python train.py --n_layer=9 --d_model=320 --n_head=10 --n_kv_head=10 --head_dim=32 --d_mlp=1280 --vocab_size=5034 --activation="tanh_gelu" --norm="layernorm" --norm_place="pre" --norm_eps=1e-05 --positions="learned" --qk_norm=false --attn_scale=0.177 --bias="all" --tie_embeddings=true --parallel_block=false --init="uniform" --init_std_qkv=0.0278 --init_std_o=0.0278 --init_std_up=0.0278 --init_std_down=0.0 --optimizer="adam_variant" --lr=0.00147 --lr_mult_qkv=0.4 --lr_mult_o=0.729 --beta1=0.9 --beta2=0.99 --lr_head=0.00666 --grad_clip=1.0 --warmup_steps=550 --schedule="wsd" --decay_fraction=0.87 --decay_shape="linear" --final_lr_fraction=0.1 --batch_tokens=65536 --seq_len=1024 --doc_mask=true --z_loss=1e-05 --train_tokens=458400000 --steps=6995 --dataset="wikipedia_en"
Each number is 500 + 40 x the weight over its row's rms, rounded and kept within 0 to 999. Layers, rows and columns count from 0. Numbers have three digits each. The size before them is the row's rms in percent of the matrix's.

# layer 2 attention key, 320x320, rms 0.0201, rows 100-199, columns 128-191
075:443523516539453484457463470474512552434492456533572469543475488473571473445512493515528473527470481544528527522496533520443458466547468449486495616516529456511517528546502487444570440486476517
072:497545438462557529486557515560502501443485423439484436494486472397530425564534514474526509540512453547566544510485516604562465545585530491492530525480576561476517471542466520528541587518471473
078:401491479477423471490497507554452460458500445543449523487477436533480517520565505498455448548528574448507481464529538492501503542536559471473584487549558474420421537466474461494568507514517515
077:445471541513516453513425393549466534459535499515457478565511499531484513539521517502533560478451530538493513478465565502529482437491521503471499496469494482548484461484499508485496456509478478
079:456519547551513481450568451481506457458565510533507524444433537521488542444495423463490478543488475506534478490494523522435506458484578532502512483502489525482547578548464507552525569502527545
077:475492534527548488547396454520542429535526458507525538421435460437440461547522518453518499506441531518544476444511510474546522571469444472525501436467544455555536437481535492482511474481485564
075:514500539440473497553476482459398552448419477561519457575452533581534452545442518576431502478537536446452551491486453493479469541549459515526471477528491585469516413458490483474475460566475534
082:501508546446460442580534553523502538548577502402556492535523470500426487549472478499521512507526530484463510535557473453469532472467475547417467503454493456473448422475513426469543537533588457
083:498561476447504474458441424560613545483506496485455452440465544539567496484566438449521564465567538533490482478513510525506472517451537509532496471450542448577534507492457469528537569519569528
081:545481488512498493486460509501503564550423506533467462488497454612525519564518557442497485477511538443481476448505520546536491482480484474522542546567458570503517531547546502529528479525465492
077:508494549454510481471502438502512516479542468570548501455526494500463540459523543465567543447499585525519498553513534504516533517512593485560598468508508526512504517496399516517563502465472486
090:543577462525473574487476483537479471474493519577539487470548478489596450526476537449549431550495498447518455494457446542471475487462504489494474439511564529478498460488576540405420490549510508
081:511500506461435468593514444557487538589502471441503505465488520509442540426498485474515470510455466540473571459454572459518499518444510460529439532485488543474509566532471522524484467533525449
077:474532492451516485429508495540491464554517418517562446492485467458457542602526621497497499514516495472494541471486445447509557511558481460473480541517486524487498566539474505511454592517434513
082:471438450499484494525491528483528546609565561490472532566483530578458536482495543527563520478518505506417565544544546461520458477512468481563546519471445557522480492539500469519520482467473464
080:560443454515539493497545559542504508542507469529544487477457445535459515494431532580457450491539441448472510464455439531490482576492566535481590536494492460553447561530573486451483545517473511
073:437432499487465470468495438525489467451569497545456500581442525511491462466437496432522523424486462474511487522462504441552462453514523464540495547510507545523559498480572487565534551488565529
075:437518429478441475553514548528503526523519492492512511457499531534452517516489520505486523483551538496492476499568532493485565465495552477464590459501459530522441537506480496463472539468421457
081:472554518463475457550560535484496532535564520416526542435502438489530531539509492434556492550545515511495504584560530479536503550568461504529506480399468502517504541508501437486545513480508542
074:488543487478503518515526560504555453573408518579462425490470563571479538472479515521493503483525455490418548473445567561506549470436407422527448515550510543540530476484479508502484471479517511
075:490493521434572503497483558503540539453566477488522522526511493540474504482540592502467557539506493457556532467559473550481469515481521494513540482516486528469534441540520460554482454456536572
094:507459543482475525483402462589561471507571460491482490494485510499550493527473464480565522474444508545567455548477495504518471433506499470514444548483482543478591469578421514490530531492463473
089:420480431516462485536465517508490523420496500529427518511495554545510541507481476531597552514436463485477576537459554457563529426506504499446478523523537517479575437558442463499528481520464474
083:528511531446459507512517549459511553557621503421509505444529530540515475490538472457547529477450477546499484484531556512433459423479487595490552550481449517521399563490442577551521464444473509
085:472518499498436449501496544504536485545548440456498533530472430556439517472474447508487487525467503520443527602496538477580495442509471519483529476435492505567502517540485504568507521471499546
076:458503509487574472555462551529542571547453455444495473539548489451584512499501521575539511526449509403480497442495477546473540544510453527528510387474467475526420492462539543472435512470435504
079:483490452509458443479531455470497491481532485497436486515522471587509527496453529537556492405447484508528511484512473509510486527442578463578390562444522474444478544505455479470505472533458551
089:509500482495493492545515538472477537543499575428555546481469501469444526482470478474511543571494514513481486468530531492471518509558553567538514486518493453537506543564488531539453543527462533
074:480489635492537438508499409481475478465456488554523566477519529549533504511467438519531491544556531547490529520415507476493475468565494536535431542448430525463490484469454456519549457507569542
071:510480469518504427462451455545470481477478557457458513544510562550551561515522421481534528488551531534479471498487509521486449503491406494467498456435487468451535508433578469457549437437529538
074:505538532446483512542521521536527456434490529515437517606505525489518526545554496520473540516479518526508521478543590440511483487524477462425475535569494429554484492429538528513483498555502526
073:510490468444523526417458450546418482443543466474525511465512524496450475508490477458488553493527466430568531498458480512453542477532570483542516475547478545476436506496532496499501491513495518
071:533435526524542484465524583484493491529511521472487572547541495482486512500491446462448445514538541587497517534545523482465511469556429547513567521462473496531543513476520428471459522439576510
076:496536417495537483523520444516563495436498548562493508498458446503437525455467487558467496409444535422470470505427519467458510517440598430448483496539511488550504481471507475559470554487480517
075:450531498543509481462500538477565419435481455481475481531549440515494555459468456479480492509418485431560467521471518478492491458574537439471475464513497463533492438400434519570548447559483461
070:464497557533535459514491458501488509449533451475465511509470451464514416403453567521496538503534520529485438505502438465499496498605513526541535497481465407552441483491522401532548508476520420
068:464495564506523559483520503513443469507512513504543509494468508432534497489486567529463525550463492590527452514567465549521492499516425480545571521522496537432514549540496531554557521523563468
070:492535564518572448546545507550511440540469496500519527449444515554475551498457484555453555537486458439463546491516413463434481493551525511510515497433483528508522509464496404516561494533473541
072:435522447482468556551513535458555487512514502522468468488451503475458522506526542485531458404462537472531439486485486540543490523458475459477510481499549470513505506561462557503471587554465529
081:493559496488543545519455482504545485511526533562538522465513449442568467528518515482452540562515435529512429417504424566478509478446467519507592543544552525457480471546441457435464547462501511
072:487499480479575551457541543555489517503518442533434525448541557463527501428499554457457521480516500469512532554481533492409516479485469600510472441496444553508513550584478444490467510513499498
067:520543550452430492550439448441494566483495456461459503507497490517544490527559506530487549516543568517496493440508444498401444454423463493505517537486580541443566468483433528430465508514515424
080:469473577513513525507473438482470541502544502495422491545479530471566431438476500452463482483457498471539466465412458525418469461565486503488487483488428571526493459469444498421459522575518501
082:489488471491443505555484594495543511542553531443539462498495506535428541545590465533509504518448484486500464492529510530575517463557477522516463463495535536501522536541551576544539512459434483
071:498517560550473526427524547477537483497484506460469499471551447541416515541530542499507555525449514496504559600511543475601477532475571548484461482498497489492513468507509472559548460429495476
076:531568499520500537490455484458561423498465438531507477521531469488453473486404528489519547548541507495510503489508420498496502594473577524517525462474556483550527472492468496473509546522456465
069:511463540533468471447533421550498486523525526474472555452522580555470496556508477531521459460527541572525452557437545542495483512446538548462466453435408475481576529495517390521485458545575460
067:481484539472536478457410527533511460529502478546511486536555498450542507454467519509560539488565584476457469447520514533494425518469460577492535588516570523528557561474535553498454478513515453
086:564479483497407460483443459514514486540538513510485455549525480561389526480491481519538553481447542505433516503522508413509505460487552441442476492476473430540468499522499550566464458537455537
079:491510553564468474487461493540517461480434515561499512515532482457486497482533499541539481511462546572476521516403509429527534519442507456457440503481518500543574532433508526562565450477482554
072:521508459495567510451484513435529474465463563417525499485516535512502482442495483471531471580533508495530433473543471555505464547554473563527550438511513529514504576591467478497513538493426498
067:472461490479545454483449498562499429448432551572478431505500460498523508457408492551535538495513553561467529514541538452562549550426466446483551498490496543539513479447476444538574505522519517
073:503459513504514433484508452589462459479537504534461526513496560541546506519548456515530467413507491446449456502474545474542506459427498547457465485502502528563503500518530581481545518459550549
076:488533502459511493534546463452499535503541481516575545516561488467413406458515536463427483541495432451545511515540501538496574556615553543525467470534442487483411487537520471462529506545565473
071:506509492474552505439542492445454483440510440464445503489548459537424446509492484496497477514533506427575433494493534474516519524549541412474429471516537542523514541495492442508434540578481481
066:492464553397567455513485555483467559468537554444569494491473427426449494497532413480486482537472466481569488539530509533500447444574477512476494535502538487527495524570527536489523471539463556
070:455466510527490554502490494493431534443525561460512496497528467502493510519521480511455527519543472491502473501536515552530513533513448508536485566482521491434545497459548455538529490535517522
070:538532419515506447425545465480453555446560519536456478515450561531462542501510531492504435526456541441523437505505533433529484451437566470526430476560551520469482541539448552549521476507510555
074:523521458470496552483532513532517525498493510587495492476486565463516487489503506533512468536502480516587503559401466471550546511485574548471493486506455544530533502444507525520515431486493431
066:581535546493488440462509550541449510435534493529471541511577463462503519461441545524428488549522526533541567546511521441548434564487538519475470455545482458551488444460429485496546483532498476
080:518534486459554462514511465523512476438535512418507513536541490491463525509452496535563539486544465534517466510476505523434474501480549439490491486504506522461505420584512485555486534507496538
074:560492494514491495535418511502498575513491553545455492528512496460608538485578535564517539518527515452484512551513523501582484491508520471537518518523532462544486593447469512430513492536538517
070:443514518524460474458480525581531511518481490538523429521518492531536497533472578394517537558520444479493517505536520503505557493483575518512538514465479570559510480465479474543556438544564460
080:469519551535492474557533550512526523460487467444511518486473555511551458492499554539443479547517457482443469497523529520512500414520504420530535479456466562488464523495505468527531505468578574
094:516535480447559497490519483500499466506509527458576586472594471519426488479461432554556458452497462511509502506486454488439476517525542449460413447538558449477521434495563497583414554463515500
081:468445494536436470548549472455482476508479572523449516454471519465551489513557522473531549530521592439449509497527520535559475516561432495459640494469475553463456481407549562491522462445504478
082:437516460512477529498541500456456458440551463503500452541542543469508506428538443460494557480473478550547445488454465426609471519561505462461527500542454475520446497506510392462469517519450439
070:547437487530577551474449482526615543550500488439519447438472527455493539486580437511531504432439427472477491555562494542572521570512498487503582469501524547471553502479540564490494452539463445
071:532500507477553506453539525487507485433502530534428473470504557438502505476521573469511534541560418488450439468502549481567467505533507496504480525501513528547460491514554545525532491462545484
076:504418588479516459520465523550458486465533451545514480575470495512543524514554546497501492542464480498451473549555512490513483478426479525479553542415493471565496534507465442492447490534466556
079:458487534528519461484542482462411495504543613510547539490526461492438485506544456458545452501473481516471499531494506536535483554461496549479493578509403485491500500459472554497495447449518492
076:495479539477445559514423504547467503483499440532528502503539517439567467516477468505461525437421476516525486493514500479595507552477401527504518489489523505554471556506508438507555518483479479
087:463571468460553491540570511493458522510571538483514557497516448549439515520482516536481448430507551515479468519553559479463549509467553546415429412507549497483496549498558532576482489509473511
076:491482488509516530507509512511594505539476519549492496463450510506521478575489502456495501533561526457448497466514458561549502479534518523488548562544516548573417473477463519443465506515496491
083:532507459483482517500446518519534497523454484498477478568430515504532500448505548528490542425466511470430503502544474503479427408501480468487509460508603514532499461487524445476538572469436491
077:486459504530489532554538477534575481556428534531498489525456537501514505527560486516593524490470481475391475469500556498565496460445473480487476473486439534471559528455515460478477491464471513
083:472517559481426470492502511493531441512448500526472459465455567532517521587575478499511503502518477528488500480518566550457452489591493468560572538470438563566502485509437480535473471507529490
067:455512433469525530551508524481481547437557493537531540505536482474500472501483448471516504561452541473501475575464536527525456518604565478534470504523483508487471522548458537503519554435530484
084:456559474465513449449498473507455495527526552449508603517494477516489480417505494513451463535515486504510544493511513525433531509545553497487531466528512517469493507576506540577487498479489496
080:501532485390573445492496467466462540463529468502550551445495495565442478481470530548457521453544445573465494517521497497505496464414507528540480460456473543536482530504541482516474455523502480
084:491513521585511492517444471484556476525444413586474521514527576550578509513560522564496497483504553467489565468473437502469411472535445447494519451516484529459489465437497447570424450485507508
074:514443505458509512468513538529539474463468537410534457528488513451501501511473463596497468477503425579447471504497519511550555417430458454451435466510515529515509488497557482474482530487441502
076:464546473502493484497541504517507464464486486469515530486466410495463438462548482497509465439463503519500524480439547487449490495576528571504510495530512521493491415483495471464480525557527515
074:521582537469437567501547576437524453472516497498490510486494485483502442491448490473527453530493572522552539538512493562486514525495507540530546551504434516477445505533509445476535505534538485
081:461510480542476552429528472486460463604509546569473544553424432530474536518521416507570477496481497454515517502469473540508521513507534544477509489521526434520519456454552566560502564451457527
084:495507510570530553472477473434521458602469517566465518508450455488510460520495492467519466465512583505504486507543545541525508529541488586492575466564489513487453512488488496477464484514538533
076:485551439499550472488536477437532585496535465397464582448515416513390522446453525556515465504524561535484467519511526555431531560532540486511448472490568497504470467494467485546454515492443440
083:467500477472481473487539494505462492466432491468565572550523488561517571493547471540468453486510517491475521577503499507498465485499530413410477505461497489520559472565531496489472561532515542
082:499423530503481501490490494450570476522500511530488470552460573471509500527441558520517459521526409488509465488542498470611492438451495448531521433470541534544468508543519454504483575510457454
085:485429522517457526437481466412460537519485483527548471458449499477571481579541495439473510499504595528449489444487494593499529556534478462542588534539541471492411510471413499419474516495535488
085:515519505497488432505515570476508543503472495447540530511539507584484504513471457572527511471529459538528516521536518429488530524541457503500457448462498538532534524509539516554434490509465480
080:476549496491552495489405488567503516441450499461527518472500500470595527484477452482561557464481537427491442512507477488525529492573507375513431486470564445458443450554458488458483489435493501
143:583423507515503491471532491540454493493479503529531504483472482495439545479538502493493547500455508451461534534485438420536461450588476487466490481426500391448455545517517529560501447571539498
144:500495488546528566494465483516489487451530532430502495469538515474472410503462520481453582470521496546632513478482432531476504537439494512497449587515451563441455504483511456462511580479538493
138:461573458514443526520427524501529482538536470488487533493498510481512522487477468497545512469513490479535483513494514537496478486455520487522496486555489585494512449447506510494496548498427447
183:539455438503480441476585465574504488459516445463472480499386502526442522517473496539474548478467555471490549569503480448514525474532488465474502539470484497464490559482526526542554513541479493
136:437559451462479480538403464476502446517558479515416514492479483468539503535460495466552535453471500403524493528455530580460451502498498504446504442559477586509483458456488516509520561488464461
131:426538493510487468501416480510514478547546509486430489500488498517486502472452460467507513442471488391459486527499552511512438465520519462458537448502533518534491509441491526515481494461476429
159:443539528464458547561434512451478507490530486508487519509548525452530487510422499411559477493553458500514454499529522550493461445505478534523515434567464582520524500470489487428479493527528516
158:490518446466527575510486499452559469524475534472478525555557490472496424505477498494488462540536461505540485476507492516492515567469505534533511526518549577561513480493458523431473511488502444